From a checkpoint of a small transformer trained on Wikipedia.
Size: 4 heads of 32, MLP 1024 ReLU, vocabulary 8192, 7.35M parameters.
Each number is 128 + 24 x the weight over its row's rms, rounded and kept within 0 to 255. Layers, rows and columns count from 0. Numbers have three digits each. The size before them is the row's rms in percent of the matrix's.

# layer 4 MLP down (transposed), 1024x128, rms 0.0964, rows 12-118, columns 64-127
085:120140104157127137129119097123132090106096126173130145127151155087116168126127112143129163087145141152093105128147170124115125162121184098104126120085145145160092157129152126198091127097176147
104:136123108094129159085140097139160131107120113164133149121065165080112117124102127131141135113127155146157151059113141138111120188104131143115162171116121136135124136105129123106156133090094136
128:119107133103144116136142160116110162159147127112103125153060142103137088110156132125092152120123049113125125136139114124140163163139092110103118107135137129124128107156082154121098150171096156
096:128116108130126119172102134117068146147114143122110145114130151148120122111124140098109127158118055090165094149171155104115138133111157139129163170095112153151095113120149128170094116083148108
121:133150094124132127094104165139146132107145158156143085114112148127091166154130146107121108115170113124166168138136128137192116127137144143120159127127096181142163125141132166151097114122150133
111:168099107125123129124114125100107109089100137141085118175136135093130160095139157118131134118136158134146140099128146125137170125122162136139102160116165138171094164129135192141105127090111145
126:145098123135124165132099129107130161142165143185105141138120113117125170065180115163110120137125101095149131125125116151137111095131125110136113074144130139127120114136121176103115144147125155
113:106121093137125129140124142173161088154110154129130100119122146157133148069137140139126132142148097122091119124129099145133160127117118132136135097162143129158125140133129131144146138130108083
112:153130061146139085100092123095131149095151152122151109113127154105114123133119150124101101159140170099154165131118158112174083166138156164176094161129121159130129142157125163112142153097115130
027:134123109137107157095093129162126125106130109130117108112192161125137108158195088131094109153073150149147179117136089139120171125141126096159110146159110094111106119162114080157098083106128147
085:121138083137093167202123129126148090132120112143079164132122115159136110075120151160123142105151132093165120102134119100109094124159116117094114119121111102165142114135134134114107155098121105
118:126131152137102109150144096158127077091115130125138118143115131156148121086107092151113063140098121108127086110142163124177152115099133123153167108138150099153084086109147110146143110111151159
099:172118113147140158126127089117114109105123171118102130132114113154124152132117121105089129123128120150188139138142089151149144149085123095132161110106135129113113158120133138154134122109144137
087:131148083121113093149141109124159120138102097155157132099101112135107103138135090114133160146089119144146150126121138087074134164157174155116172146134152086130144094129133102129130148119106120
090:143156113138118088141103125133120125155135168150164134108110116133118151102127154116116146091172137108161112093113103124137140164090124140159103106107127117182127123101148096140078181093085140
097:177135119174122147148128129101137162105102096092124092118114119141116151085095124157111121140132107132112104130109125179134124131135101134109117093160145120104105172149110159054096125144134109
095:155110151155140136158160116150134103117148154181091141163087095091147060091137136160146097105111118140143090124135161132162115135133137090163122131106140112119139111105157094152151110155154166
086:097134107158156117150083144112149087099121140156138093146143118108154134104118121089138113112096096128163054142134116097157171130141124114139136081106143094149114156125145150146122132075140131
022:144157127141170130141085125153146107093129134138102114146152130129132126132193111102139159115109145130078123117171109099128107138119151121091125101147112105138117120106105145148106143148131160
086:098131132122143117139098134116076115132124129109074148111134121153144053119134078104112072140143122121139125155111102136116143145128173112138132114113155149091120142156163098132148141116109086
090:116154131163137128138115123118113140078098174181125111113076132173123141116136131136109148145127138106131091103115134126134119178158105126137115169189124146073130146098129092134124145128150121
109:139145157113097140129130110140146097076093133113152124120126139125153128139092145188150118102130137137150093128147065113128098156071116145139149108143119144126126142122140142133148108089124105
013:120106173136108128164134106107141114116132137143134144124074112123108130132154128183130138108138176170108122101130115154117167155122127136175151077125127179143145148121092125134120151125128161
092:122160128119124102123144158143166164131089089115129146152098126096160109125150136144111200087119151126081135100126115134149146114131171138146157117115142120138082120115097112141132109114100092
100:082131087146128132103127116154121133106121144163128161132186121115108149114132107084169060104133092148152114093142178125135135110088114154125093104142130130121138159139120105128081119119099077
107:130130138163129144118136101117079127130142127146133156113152170125109151163114135111124116107156084115129098125165113142182160151143084096134116113155136119143090087171092154135081116189103152
093:126068130124163129122129144172133096135145147083130093169146124102127144124105147153134159083151124076083128160131150109106165067117140109106136116113105147137127153107125147126109155152133148
086:101131119142184155126146150117151115123118148103102119139144138087134146091141183097119176102183156135126097116130131135144165118132128109125209142108155131117083140148167136170131162086149131
106:136135117183139116134094113149139130089078092185107124138083138144090107164154111182159139125122121141196131130144093108129124174169137156120122133114151124129143143109088120142121135135150112
102:090115140176117132104105126134145143098148115134086146161126141135129161138133082143159140109113125135126118130127156110087097181125136115132126163136110138178120152169120125127115144145151167
114:106137129129141123186158128156130100168114099125109100189145097117163113109121174160117101139119101128155143132119165107080104107110133112128128078112146138134149137149120099102141113147113153
092:102135149142119131186117173114112105121115093083164116123104126128131164109135125157147132110158121113140147129177155117155145104101164135154106118123108118115105123097114168141136129164091135
119:105126177098121142089114151119085174142196123091133121137153120101140123148145112108145120162120120116166134120116122086134169135125139141141113134129145120075131135127142112127126122156170190
099:148116104160085134104101129116162118137120090185121098161183137121182084100159144140114148123136174117177159111124122111149120097124119098130147146112143138132126124125098162130136110120117133
096:152120132142139075121143122119134120095111129171180121117085153141099127164116109121118152166099121126145143148152116091111118117131130137101129175065148120175110125089150134131159090120155129
111:131108153119135146148125152115117122106125144131076110153136178141121139135120134120096132097138165106148123097121140092139130143135118125101120135136131130154118100114145070140109170132127122
096:148119100129101102142158096163122084112098124146110151122135128112121118123130080087174104151113139133138111109093149118082125118160185109126150107116127083087135134121108104086136116116126094
097:124109139093120179133117160106120152142155180124149171107143119126128141128167115085093152088164071089109136166136116159166106126121155109134111118159108143070132124129126155139126130154150161
116:172086135129127103101110144076170121113143118146134142080155139103113122146117152123119110074161125092117149150153132104150144160123129121100106157149140167135100086116136129131142120132128177
099:088167144111128102185141125149130140132149145079127116160140105115136100110096168116151158114104150122127140116117124125149110124105146114135062136103111129113157190146142145149124079131132080
100:169136078168114126120104121122137122132100124141190149159199130138099146199155103128129121133099110084139153127125145105137143149128132111143149157125110123136117126110072127154155136139150112
085:130113120129096096141148119142136151132149105149145182133141151117136146155105157145102123127128118106122107138127137164145107171128167163183097118106135162097160141138100162111167106111132117
108:119111107106112128140137123139142143150122155100127159105150143156124142148140109120126168172112167108122067142167192151136155121119098112125100109140106141096119161097175143145152147129121094
082:103121154112156130109139130144126139130123151137131172130115120118091118148130087146143133119140132106139106100113075133135164116125133130127089140105115135161166091143129109147095128092117102
110:094110108103157098135112126148150078137084135144135167138121120149141088171092100097156125140137152098099167147141160147137104115110101132150180122131112109140132095152122097138162155112123158
111:114084150138121157146082113147131103133125118097091141126174138140138148082094143141116141149164108151132145082139182154117142142101144135137115145186117120141149131129146104103139137107127106
031:116162116106120121111137140131160156134114099154118168122110099118108128122106134152129110119105115191157155154108126163065137097134098107107165134135167143082112145119166102113163162096128109
104:129103134105132137120146123152134150196108098124193133142105090133117110137116169169118157111111110186135132123125154128159156170161129160121122087146115106118112084136093106117157086155111120
099:129130127074103131149117157109119153155191146120121153137121122162138155140123129104098153108131150082133106167141167106166136135150123115139114144136157119110113121169122144143158152142141125
098:108090135144130100131147100224171144161091124109099110146105124153108138157149110091129172093123134159099126120128145108113111138128109125147147086127130101127139132144159133169129146093139133
101:176155134138152135119141124120161137127129159144133108139119159115128105105125141118150120092146178084117134156119098135150156130097083163142118133075094163118128100166112165094094100126127141
091:119120121119147081162146143089179103101099077160121135106136135116136115125177131134104168079139133125086108177142127140149118111154112098132124123122136159159071103150126110179106132136103122
098:148132128122143102163159127142165109148077117132124136121079144099133104049176097130107134068123117141123121123123125122155094098144117172154187141134153142130097125128119128135100108141115139
036:135128103139117155131122099144123062135101138144131174127137109101101085137115146121111125142091131100089115156131124118067085119154168126108128123095122108124144131135089129142143110131157122
103:181113127109118148172121121106120123142179160115111095171131148146147136132140169150140151125165137137098119149161149153120185119151138118170146117136138133142110169080095125133158127158144146
108:143158132098134088133135130153156126129109109129131126124107124113121112119107120116166174091140143152166135082129139106143093192121116122102110140107101119151130117142080133130135161126096072
102:150137068072105101123110152136116146137193120138135100089121149156123143096103128130109166146152138086127113145149141119178124142139111109112099123153155139127127118133132158156132119136093103
096:141088121156100154121082181111125119139118146098121124131158169124097154134154127101162129122134122119109124147139165136148115101075155127114118142126178121128060101116125129135107148136119140
121:129114166112148107161131162144160075159091151104113168123136127150160128123150117105155132136135112114126114119138179137160121081108097125129117141115114111122125118141141092140106155133168104
092:113210098124122077165131097090126130151095088130161154117109146130118067152159123142167160122101149147123140132166108102090121171137129146089111144102110149144167123139149106151141151111122115
119:119128154125121138111118162106158155102161142171124104124118120124141111169139136119143111109106065097140179137131145133139142160102103111128112134134142147125159135168079163124123142098112121
089:095155088116094157097087147162112104108081115154121149098122136136155109145138135171138115089127155129114150134115143126138161143139172165141136163110125143143155098147127104137152123110126112
110:160108112144140101147146135105139095100115144109123132139159135105132181153134150136178141087104160112126136115158180149144121149133166091119117127090119135171092130083133124158133077113129104
088:112172148098138132122144121122109107098123162140150155101114136144111149134164101101121123162062116128115120141135132127136138102127156137105115125121110133130089093102118112101107125139076134
110:110110155132134140114094153188114121140121167069134086138172128101117088132108148129149131123134116122150162132121153137097113129157134138114137132105109104142130150135146136143143130119120100
101:122179113135119139098113148103156060124081135152142069126151157155124122142117129122160173134117153133102135137154126143091124150155111138127174112142158140134123117092121117201119166096130114
118:178163113084102119146118111140153141106147122145087162140095154145135136142112120110119183140136159101101105148126124119164138113090108154144172128130113162147110129169137118159152179132129088
095:116162158159128130139132115135142105135116164117170148092087138074156123128087106108117128108146150142133105145116146117140122150116123165132096130145174152124164119108120100126102124177128083
102:111074135132109099100153107145123118107114064117103123163132131128152128092123136133110108147107142160137113133108137172170109130130138117146164160124119056152130133150111128136133133135120097
106:117133139095125107122115074132183115113107095106087129115100121102128123134120093142153126186105137146141147140151075142096119116140128180129134112120116132099157129161118102126155171165157142
094:134106141127132139172154110139109127133119183163119110105121124110129082177148147095104141133121146134143147158109096104136120147133125145130132122170115145091137114110165113128077172099098121
115:147129139146110120172112159124104109131090074108129140178123093130158150079129149108185086148134135141153143104159153146085103149135088161156129125116159094120135140133092118105127116129118187
091:123102166105144158127114151140131135124159126109139135094073097183141141084132114078126137106125140120107093132120135079176139157104109134127152132140110114136133109083160138153119159140115127
085:122158144104166080115110156092132108142082139082126099134097146093114103174121145101185118086128146108140156141117112091136076112116113124100121116152117112091140131165127081197130138117104091
096:108127103117112129134150128142151142121130098157109140083098103148182125117115120129183146112133160146120101096127066169132127120130103153133141125132149098135159101114136126120150135135113137
093:147098080102115083119113114150108130149107117104095158147141147121101109165117116115153106101123129108174125126133150059147125098137140152136156124102097064145160143116100107101139130130128103
123:111157106128115095091125100094130152158169137148127151133165158131116130113106115111116102155147091101158118131103120096128102156133098126152095145127144159108136136151120150088112110125138148
089:151087126099126111138109122119117136122131145106127180126084131139107106111119159150128129102154198133160169133105117099148107143154101169159151085127137096158138115147109095119162139096103091
098:145150114117135112157106123083133158153128111107094079130107104138156114131151120117098130165108063121138184080096117126137140118085086143134136123106145118121119112132156137108090102110128133
101:117141117136165175147156157109091085145113139130132081138116082136089132120146105144162108070127083150155046109156100143153104164115109118108103142156101133139140099131121144139081149128130157
109:148150099123124049115117083133114103108113091134128140117152106120108141116165097103139097113130147121119087134154133129151091150135156111121159118163112123109086109162128080101073155125141176
096:120152135143134069166151070111166101103107105134089133130091123189129135127119142139143104180101154132116090087109118152116118120125122118087124125140156084099148123121124101130117136109172089
128:144109078123134136181112117126113123136158155165103120182149128133120153119146153156125130131169112163121138135136144155068155114138158129095103099133125146139093160116098143119109178107134153
114:127141180102099129099110115119119171118171119103128149134122143137091120134169127127107166147114123106124110134140161110190135144108119129117125145089110131128087166136125193176100119122140158
110:142112130123105152116103118107137147108136127186160139129106124137199106128128167121104204130100154115143152155130107109156126121125158074128128124126140144133111141205133131153120131117146129
098:144098069150159137099180120105125099133129117160147068120109098103151143122140162121079142091182148148115114177130108119170132104117156142123127158134094124148117157117122124149132133100143098
100:126143172140150158112098133099123116125157138101120142137117139123135085108165174117121135099093105156130111088148142147122087116136111155152113133112127101152110090109125147147099119145099152
015:148162131110079142153141154108115107142161119127102118174152137116196113101095108119130154138107166174121141138149121142114104115117094138143144091139150116138099140097113144131136133136116132
113:147158151154164115138134124108124126134148142180137146174151123146089116135122188129129100141164094125135176125097147173132166151106132115123152115158153133119104144068117163126121148145112172
104:121106131165110157137110161112146152119138114162145155104136148096090151155125134142125125131175086131134140117098121105116119169104128151113132098137105132126091063094110123124098166143148129
104:127102121167086122064126102120165102116117139146096136118156122130137188123159100125117111120131124145128119136145131183083125152136129132082113175127137131116093142075117131137082125139127095
103:106126159093144098164113140125101092111114163111132156167089120178139129148134077131119163084105153069084116125157208121139128118125123136129147145150137121099155153114139134128143073145138099
077:114107115114088162116115145165121141127119106150135170132103130118096143112134114104143194078165085106134123130152075118174129165157134155161107121124144132116105122138166114148124142072106107
101:164143127092188167139114141150089165126150140096124118081145150092118113152120145167110122116123121126153142135139106150173106094152139130177162098163137077105097146160141173100131116144094166
095:114153096117141117141115127120148151151165081096138149148110143131107105132145090106166128148122155182161127143117148134155114155150108091137121135124154094117091118080123135122145140127117105
103:135154147086139119119121144129110160129194093128164108158092134120154074121128083084158111126138085084145152104116135084147128124100152120129102119095140127101153125152120188120137124150134152
106:083134135116142145137137156170108157179117118090091135147114122147128124142156083186145112128131096171148115153134161142119095137131136155123133131112157114160103133161146093134139125135108142
114:109122125136103109132130143106158095100097114110101130128111094109126193111136132171115131099155158094113137161081139120112134102108124122179128137173121159188077120094115133157117142092130109
046:142126113116142146154110166197107119135124124142172141121084122098116141129121120104171147133141168121117186110149131130144117148127176107202120152158089093150159100168096129090110135133144134
117:117113075101114117116118112119108156120158124132081138110117139111134100114119084099072076147128153149162122139093082104143110120157100145104098135164154147109145150121131129132120097137136082
094:115157093106112161119130104148125158129133154138168139111107109128150094113100108081168161150124097114127133117106030122120112145135106119099141165102119116099119144150129106142160123114148069
109:115103114133150173148135090158131119136128143167141151099126152105127096130132122157163137136108121173139144110117142160100122088149134143120137103132133085077139110103150118124148131087136142
101:121110141135107178126123070139165138112119162156164125136116108148143076161111094149132138155112098113100168131074099101114123151092111096084143128119138100108124139089118175128117125099126088
107:085056095119097138085143119106131105117126135144088120155154112127108148173152158070133158135112160132141140182115133165145173113123135102144135141080132127090151164109131151099129104116108151
105:117145146122161148133079191093143109109116162153103140080173127174147142154126095091156124112138152109087133123113125161139144164127142145149130099126081125133146096172127123111114119112121160
103:119128142097140112181089171109123131117130130126112105062116188126132137153172146147116156156115151038131134105112120131139114126117189121160118127175142116138119136128129116123155159163134158
107:154119101124085101130125157111077175135174109150134168129158149123161175124142128111152092148170109115131122139155118099130115118099096137135136138162132130152121130130113173105152122139153165
# layer 4 MLP up, 1024x128, rms 0.0978, rows 13-119, columns 64-127
103:153135184153118081155130107106114136134139099116099082148124119136146148137109127120125122135091155123131116169145126119125127127131177144125064163065154173109100135163109137101128065148131139
115:125110180163129119130112119151127131104151137102165120133168159176114137143142160109098096172140127175179195153173128135143153099108119136089126130122150150097138130161146149093155137098144142
106:149145144104121162106144092128124141107125132124141117110160088115165138160105140089166129129157170145087188114172111137116111148108120151132144130139167146127148147116121146101160114166099125
109:121101132073139116097144124135150138120163108115163123165145134132138109127156120121123116141142150116097142128121157120137114133121121120128134131078108116132139160186144179092128081117131114
111:165110155137116149080122116126195151128133143095181112098188150112117133139088108117140112160171158132109142146109123070137094104111124142134121098127115159079171139153151153096124093165149121
115:131104160141133081128123106186126124134143138115146119147181134117122107147143149172118125139131115141145156106141121113113118105122107192088115132141159154042139115119158156107153067140136183
105:111115117136141114127122096112112144106163185126127124109145169153123136100148131064133111161127131084151127131096154130104183101135110162142150174149126144090161151145143147100133117120167112
111:129107182116104170115163119126166144139140088126178130161135147109120121128131111134119118163172164096133123142129162124095101133124111118115145123114110136134155156143132170113144130161152134
042:111115156136161134126150135156151185157149122095140098128118161127135095125077150138146065167155089118111141125123150123115132103127104139108146159097162125131135149135121161127150109161144168
091:092130197150154151072140118130098131115153178128148108090117102108113149155116140149119138137123136133142145129066137139158102128129149111155135120098151111135100140065123152076180102121154110
105:091157137119118146113116152107093187165162111144143101116060175125114121123125156122105075147137112169109154117127124099153124073149102121139133147149117150110159132104139156130116094155129159
100:170143167120160117131129133160112122150137096134144091132156112123159138116140185102134094121102177124116130134134155121135108096116122118156103130139123169105167163117096173143143123123107122
097:139097169100113193158103133127122128117150106084147128131106173122121128154109193138128083117109154123161137123168119142197068111117116148151123147105107159124138164148112159150174100150118153
098:172148135107163111118137152133112168179139121139139102074112159112133121150115127131146094132103154145142122112131153185175119129132113155103148148103132121122144156133120111129165081141134155
096:116130143081148116101137151098104147142140148137122146110142109148154111126133164098107088177110124145123139165118119087125146109134165112157125118122115099064113138116122173117134120151096143
096:109152131101119173131054108105115137150127148106143115111124132147145125110110134127091097132090100111122183077136152116095157108159142124116127151118099124128133135163119141129120091133090120
101:133109170104138142116139101137078098112129155111122137103109156150135068184104168140126140137131112158106151081128131140097121100119158135093140132131068119109173115124088126100152132170115116
034:118136149150133106152111140130144167132169138104166105117130101138113104123111142103126118149146131098123143130116180120098134103110140174105128149076161124091193152110163177127148118139128150
088:081130143098127120154160115118122152136144129139106115139097154067140153120112183133137133141116087136107109114148141120118108138128112154144163149158130126124152124179180122142103110156141148
098:089121136117148121110130093140143123154111073117173141105200121162070111148115129138140116117160136156134125135142129113144116123108165129139117142131134108088136124176087134123196122189119124
103:073118112108115137105140138112140142118147129086107144173179109140121120139131124139089107148130149132156148148106188133113126127132132118120145098081123132091159139127137135084133159101142145
032:112108138143182108120147122111127203136191111093151088133144139135126140126125127114116108150140122170098132124101190096113126143133150162123146138102189122092151136131127152112116104131114163
105:131140149173138093120121172104108144144149115082115111100148118072131144153142113135113098165114127127134111132134181158090100113119126130110098131142121151100124131158106125111148131147110133
105:148117172110117098126156135123141143140131119074145108128094102121105090126114171100109132183142145137117140120146149155136170124119119102117199164159125077134143110157111122121164121145114186
109:093101080081134142120164126140081129115139139080147130091121093132128088151132146125113077136100148115103139121144120111120104123115128125127131130077129125074151163182151117117123124127151153
096:118157152151115103112112136079119143148152112127122145127144150150140100147109152153090110165083153145097160131116133143145137138155159147163152126126132132056129106090141156071151103135164133
096:087114156108085138128152097119124169165159089134132122138139110147156115147116104143128096146100131123159128143100140139175109106148164171165147114105110120141199127147162152094145144131151113
107:143124117100124158147163110101099139125131166112143138135152102130080088143126165136089123167118123177129168092116117160121106089089127128128123181123132146117123165124131147110145138168139160
103:175148129079142134116145088172137112111130138094129121107153128091115117180144161135126111136104109145117182119134152145128140099111165104090141116126157160101169176124148136137114136108129153
105:132131127095141145089104144097090156102177107140135154124148142094144131108148146086144128152150135117109125158125174119140151110108112135155124170125167147094125090102139153111124086096104130
101:105117166139159128144136093133115169132143124130126136113115148100152068156148120120127124152105105126154098126130134148113110123127122174106108102145151167069139137151144126078102124110168134
112:086135174106136154135159136137091165155140137110127120140117165107128101120101136148120134134114130078157145163137153115100091126090139136133146095103162146096161156111108138107171132166136145
100:145128146096188132104150128168101125155116186094144125133121113122106125126098120101160111128084102163118115120119127125101103129155132102107125145160149123115142111104118104135102141131152151
099:084144155120153119102110142143117174095158149077106098144066132097124145128103148133105143132165145123153127121091149131138095138099129168111117090141112142066110131144136136088148148112121109
101:168136139094115124116140140126146136143133118104209107093157165085135136136094130116114078151127130186120164132139120159145139131135105173112138138120098126096130149116119126118126072138124168
105:172096140112124145144088104081071132097139101129175118114111126127133147129130167151071131125114141104108154092143116141152150139114133139129115176112143101140117137113119161184127152152130157
105:128142132132149071114154103118155105099122108100158119093112158174121113158132171106172086155098124175189138127097130107101144134101107127066112131092177083132142145156110118131113098097106119
106:148157121117155082141129142105121117107115165116110104168097152131076120116152139109131112191100105131159127134113140156111142135115133132092113137121107119150167160122089130141149118134135112
099:156128136107123155089100155138146121116154099107128119054142136151127154123120136110131066139156133097138151126153121111132126111103134128107125137127096115117131129120108147140132124137149188
099:122082137115100138142151138117131116120134146118149128116106107133078091138126133156136149159137124132090124078138130137118106152111113130123129165109155095078129139103114147115105138187137161
087:151114133074105090126130103136170129126134109138123106131193127095117119152139119127095113165119149134093159092142141112125118117144112131099128156094166160138129139158117166085159113171142119
098:118178163140119110078120110105095121099142101128150092095172113138166121162123144128107117151087086142129176100119119108141143112130128139139091101144121137099144144137077164088130083136116114
097:102120131170114103110115138138132150173119086075140116117119144141152123113132141165132137137160105125174135159150118161149101126155133151098158102109098148089124192116123137107106092123134122
103:121130145106132111116144082112123107107136137072130124103159127101112096105081146137132103143093134124143097124107132152124136101098120145098107123103179145113148144131149124080112070108165116
105:103149105132180123134142102146135151115152080113118095137140109104084128124127137107119134128142163125150129134135159084135087158153130114091129091106132130113119138111143169078154130130145108
042:089127133132141139134108093139152177144179132109138091126131142146131127145090120142163102148141105101117173110094148147129134121090160134097145134117116136104129112119133184123144110157094138
099:156104148138140147132097112139140131117177137095143100137147109100093098092124126115115087152127155120111141096132126110101126121114138125087148114115087131082160123122125151143104096187171143
098:140143143147151134115127142104131109134131128133140099107160153085121132143111112134147107174103104154151125107112134106108161077086133146104135132131121123138100079106101096095138064134120150
099:109170128152158160093115119139108141124126145116131125117141132116117124171087153104108110191112169137164143121111145184126125077173128106126160119102122141099184164143142165105149117127087118
095:128151135157170128146129112109139136133148079109127110135119143092126129104124139099128069138101092111195108119120154141100142104141165147140134129135129106100113122149129121092123153112171127
096:110100116131122183131148098134138139146153125078133117140123146148101129092130130135116089136097113121127120142198128153157141167112116148119122158145139097070165121114149127140116131113166138
097:120159133164139121107113098145132132104139166112127128106106132112142121144158120141045086201100134144146124134093158145120142093159153113135117104120077170085156150151135148091140077127167134
048:105099148125171118121120109130100167185182143083160101132152110143130109134110138074122105151142124117155131124110164142104123145113132151118138127090129139084164137151138167098143119144131161
101:151134154107175107114156133140150126117124130135175130125144176122139112104164176111100113134106119110124143102106136163135126138150121131126127112134134126130148162129108119076104105131127168
101:138160126120130102141138127121106137120147156086134069141149111129105090146120151143113112142121145134121163152143102130106144143157150139098104125106182145087137171107111161091153151155141145
107:130117168150124117128214100146127101116110134123174128083141149095115085154129126116119074134116098142161145110136132152098137099124104167091127121142123129120131150080115116084134102147130142
107:147140120113140149093144097083133139123139139087128103127154131124123064125127162135125148156142161139107171129130140149167120152108123155132148119090138160114152163157141153113145109126129128
119:169160088126136151119116161119090125116139146129134105142124127068084114118153166113151110140094088128128143124136143130107128160110139141128116138118174152136130138096108164098139102152098167
086:145110126125197133118115124143092143105149114114172071147101148120109130123086143173116100167127123148104128072141108131166089128130145126124093152108128127099126143114113140123103125184141153
098:143134175120140118102120097167099129112158116121131082120118137112170167116121203134120091147138118138155139160131151105131167102106130145136131126121083127094164142113147119150160106147125181
098:081154181128133110148176140086130135158126106107152109130111144148147133116126123136114134159123114116159100128104122127147106144107113114135144104125098120111089178137176196116140097164158145
112:167147154086108121098157123145119118098130125122174125131161136168142158113140137146081089158110138119119127105082129152100113089107114113119154152146097146115142121125102142118133108159143160
099:160115106127131122113094104143086138118143151144110075128129130091130082128106164152120133145103138157127124113134140150115132128102111167116109146118128134109120168111132168130169082116080122
104:199128096098125109123144100113114133143131125118161109112082144135140115132112155092118108185111095149095124156105138139127123102143126107080115142124130115118142146077124143138106098126150172
094:119157142101149095109137111111128145126151181067158115154148093119132118091148132111135140148158123079145127154133149150136157148082090129117122136129145111117137153114124133058131120126140156
109:149108158134111126143129098131120113138146144121151108121161104154126100146112137149159125167125112136110127122102162111159089109138083156139160118132120154141141124129141191111140128124159126
103:170160095127183130097127164140096142130148129148172122096151128136138152131161159080115124118123086103165185108126126125132114130135135105127103137103129112102132105121108126088105132137155129
109:154136134123131165106115158134154167108141163095111100118116153109099133159138156100113070144134153150114148152105144080113126097119089120131140118126144154100136146136144121102120096135133138
106:090141136117149121098100130135087129119139103103117133123106092171111113169099126117117141154128100113130101170138123102129109097087116122097097113114146148130116129115138148101115093098110116
097:147134130112144081082132103106109152109146118088148124125121137144126123111074184137093060126131091135131117150137135145140145139154161134107103155083150115144146112111085104149124129151136168
104:103119106153189109099063164134125143120147147102112090129100147114099095141137139095106105152131146077130171125097134095122141080131119133083106154107129118100130132152140144159111119129125127
097:134179110117150106156154146127163125133122147112134099123119167102144142092115152146114132151138142156107181096133134152109116136177155135119145133123138135129152166115099104097167098108148140
096:100122142147134166106151123127158131159147132094138123100131143093148141127121102149111140156165141192118113136101185096157100147137171127150154123128133146103146143125135174092201124105160129
095:148141135132117128101120112124096116118126112113132123081114127135119129099090159141122118109155105182128151128117149119128084136119157119086093115113144151130145115103118127114094153098122128
101:153131172139158142120128121131125132142124150122158111121145139113155170104070174056170137136109135131095122113137124140147174171127168137097146132101166155132138113125134111161149142127097182
106:126119166132125088125172117116128110118142105112114106138151139123152124176098148125075127138133130116157139134136152176164119142099131118115140106094078141112131156155138160058118128165128154
107:154159143152138097111139121136123114202106131111147094126158125116122145144071107099122126141098074168117095096140155195158091100129155125080128129102115130121115123130111130122103113149171119
104:099114118157109159076095137126127133111123124141134124131177152115164128131108131148129109123142167127114099127116114103166119128154160127102097124150145127082138128139129152133153140146146134
094:121122163179118151098095142109159151114172099118126117118134127112134131126152131100162093164104113169121135143103168110153171127159124099135131084070137111121134128130121144120128103137121106
102:128132108134122087111141154082166127152133106100167126154093170116080141135118167110089071163142117115152153117102138142128101099153097141109157166103139148129153141077132171138154135178117168
099:132085101101132176110109108143084125157140141134165116111169154072118116152136146099172140129102128128100152141140154167146137136105125134133145164115110118156100116155128135139130110141140183
112:130116175133131129122163147122142122153158103083148109107112159120142121109133128165103131164143124112127163099168115157139138106117171119106134100148116160087134170127129178093123123153158178
107:118131111134146140167173100145161096115143137076151075119149150173100072195121149153149111142134075096128198121117127151090104105156131124089134143132150120104142170116111095122132128185140158
106:136125129108201119136142082124115124142137151072127114136158101145101091149123149107177094142109084159197109099137114145112148165135149132081119151119167113125158155117122138156133139127115151
099:115131102128180152128143136105178147138139086093140093125170149102106118099153160131142077134087092132142151122102123156139116117145147142152128141130150157093104152145146138092135164135147140
104:129121097071118155103110103188136139136123152128171102131105118109059116131145150128151135153129135135119174117147186143108134133126143114087107135137142159112132159111113132108112141130130161
032:117122183119149137131116090125124179156157110098133085117144124126097113125097144087130105164126129145147148192132145121107121125140118134074134137113147110107137119155137155116141097143145166
109:155147169106121104122152115117169166147155114102174127131132124130119148157128148151123118181119127136114115106127125130136134128074146115080129107128116082128143138182132170111112120130089160
101:121102128097144175127145085135157129105146119138184137133109136151109123132137154087169087123147137101112133094146179104143113071177145129148134142134142105105177177124120137115125127123126166
104:078124163124157114114127129122112138142150145163168098140133134133125094146114144167125126147108091105103123150144127098108113115126099138066140096130139128102147178166168132159191118190148151
105:159121123130121163102107109130148114134123121153109128119132176104076134110132158123145085188140113160094153060141128141115121084152169127126172164130144124150127115135129125128124134135113144
092:132154126123161135114118142127116127165128122104108141120130161107107125161083140116139098135105137133142145154136148177161104105117138126066078151089125144120150136130147140120140127175119125
103:094121168145099078083151097120176123131137107139181122108155131141127169152116113150082142158173098127130153134122159123113104149128123146111146101126140133110160155110111136100153125118109167
098:166094143109125107118146091095112146149141103094131117138105109125089148103112127120117136144158148160119188126134138133158098124109079205122110105093121144134150128101101141084107075153166162
100:124166109130116147091162089114151150120150167094136108107109107130109132099122121111114087128099141110074154188135135151101108170149116141098138168096098143087140174129096134113160115176126153
104:141144097122135151128111089105103143119130160134118088146125101144097094096106141127092112147073158134126172147129134162154114138156104117153097124120133136117167162123134137115110093109116155
105:118140167119137133144176142115137116137121077119163118159112166110124157141138152138116110181141104121098120089149138140151115124145122139119152122133070113089136151088110164078152143126143145
058:105124168109165132127100106126146142162146151091155091099159127099135113138124131107134108143123137118093145110134141104131105135128125169130161139112149130076148153129114141131168118154120155
104:152143129110113165074100134114130146132162148149168135119131099100155150144126179137160099158131158148111177141153132125120155108086118147154142144140127124097111150132139133094121101129103144
100:145152172148181133103178143164131121105142131098140093159111118105147091127134155135118113147108125106148129096113146102150158148100118137168091119103179124117123148110141130118164121164086150
111:139125166149116082101134157125086140125122093101141118125146067129178149124123147121114125135106105129139119138132111111136086140135098170099074156120154143124097120107124151124149096157116137
101:089127101134132149123103136129086152130159090126112093145119077137108093140126115139134110149071092136132117144150144088096172103189138174095098130160153119097145131141148127143131088178132159
107:108165144148146110179135109170128116131142162139121121152131133117107149141140171130138112147126096175166158130138155168125087147102077129070159090095156116101146180132086129147142101112128145
107:143140158056146154119145134145114128139160132116103102124111152116136112122114122101088101157086099115115133162122173115152127124110077165126125136110158116125167123153128134110130127097093202
102:099118103137089137120140113113109149120147141107160137152093162099091112122130138126109107172106051143099119114133153162122089097150101137112145169122123145082155139135136168114116072147151142
106:114099146129121122117098126112126124144138119126152118162132165097054129166159179111130096146133110158134140113119125095122108097133108148118150159067151135099144141141128136094126062097138156
104:147137123126129107097166132134168160176146146135129082105128184058136109116131147140107095185131104140138107150074158142111126139110126134161103130116146152097123185170154153098118136113124123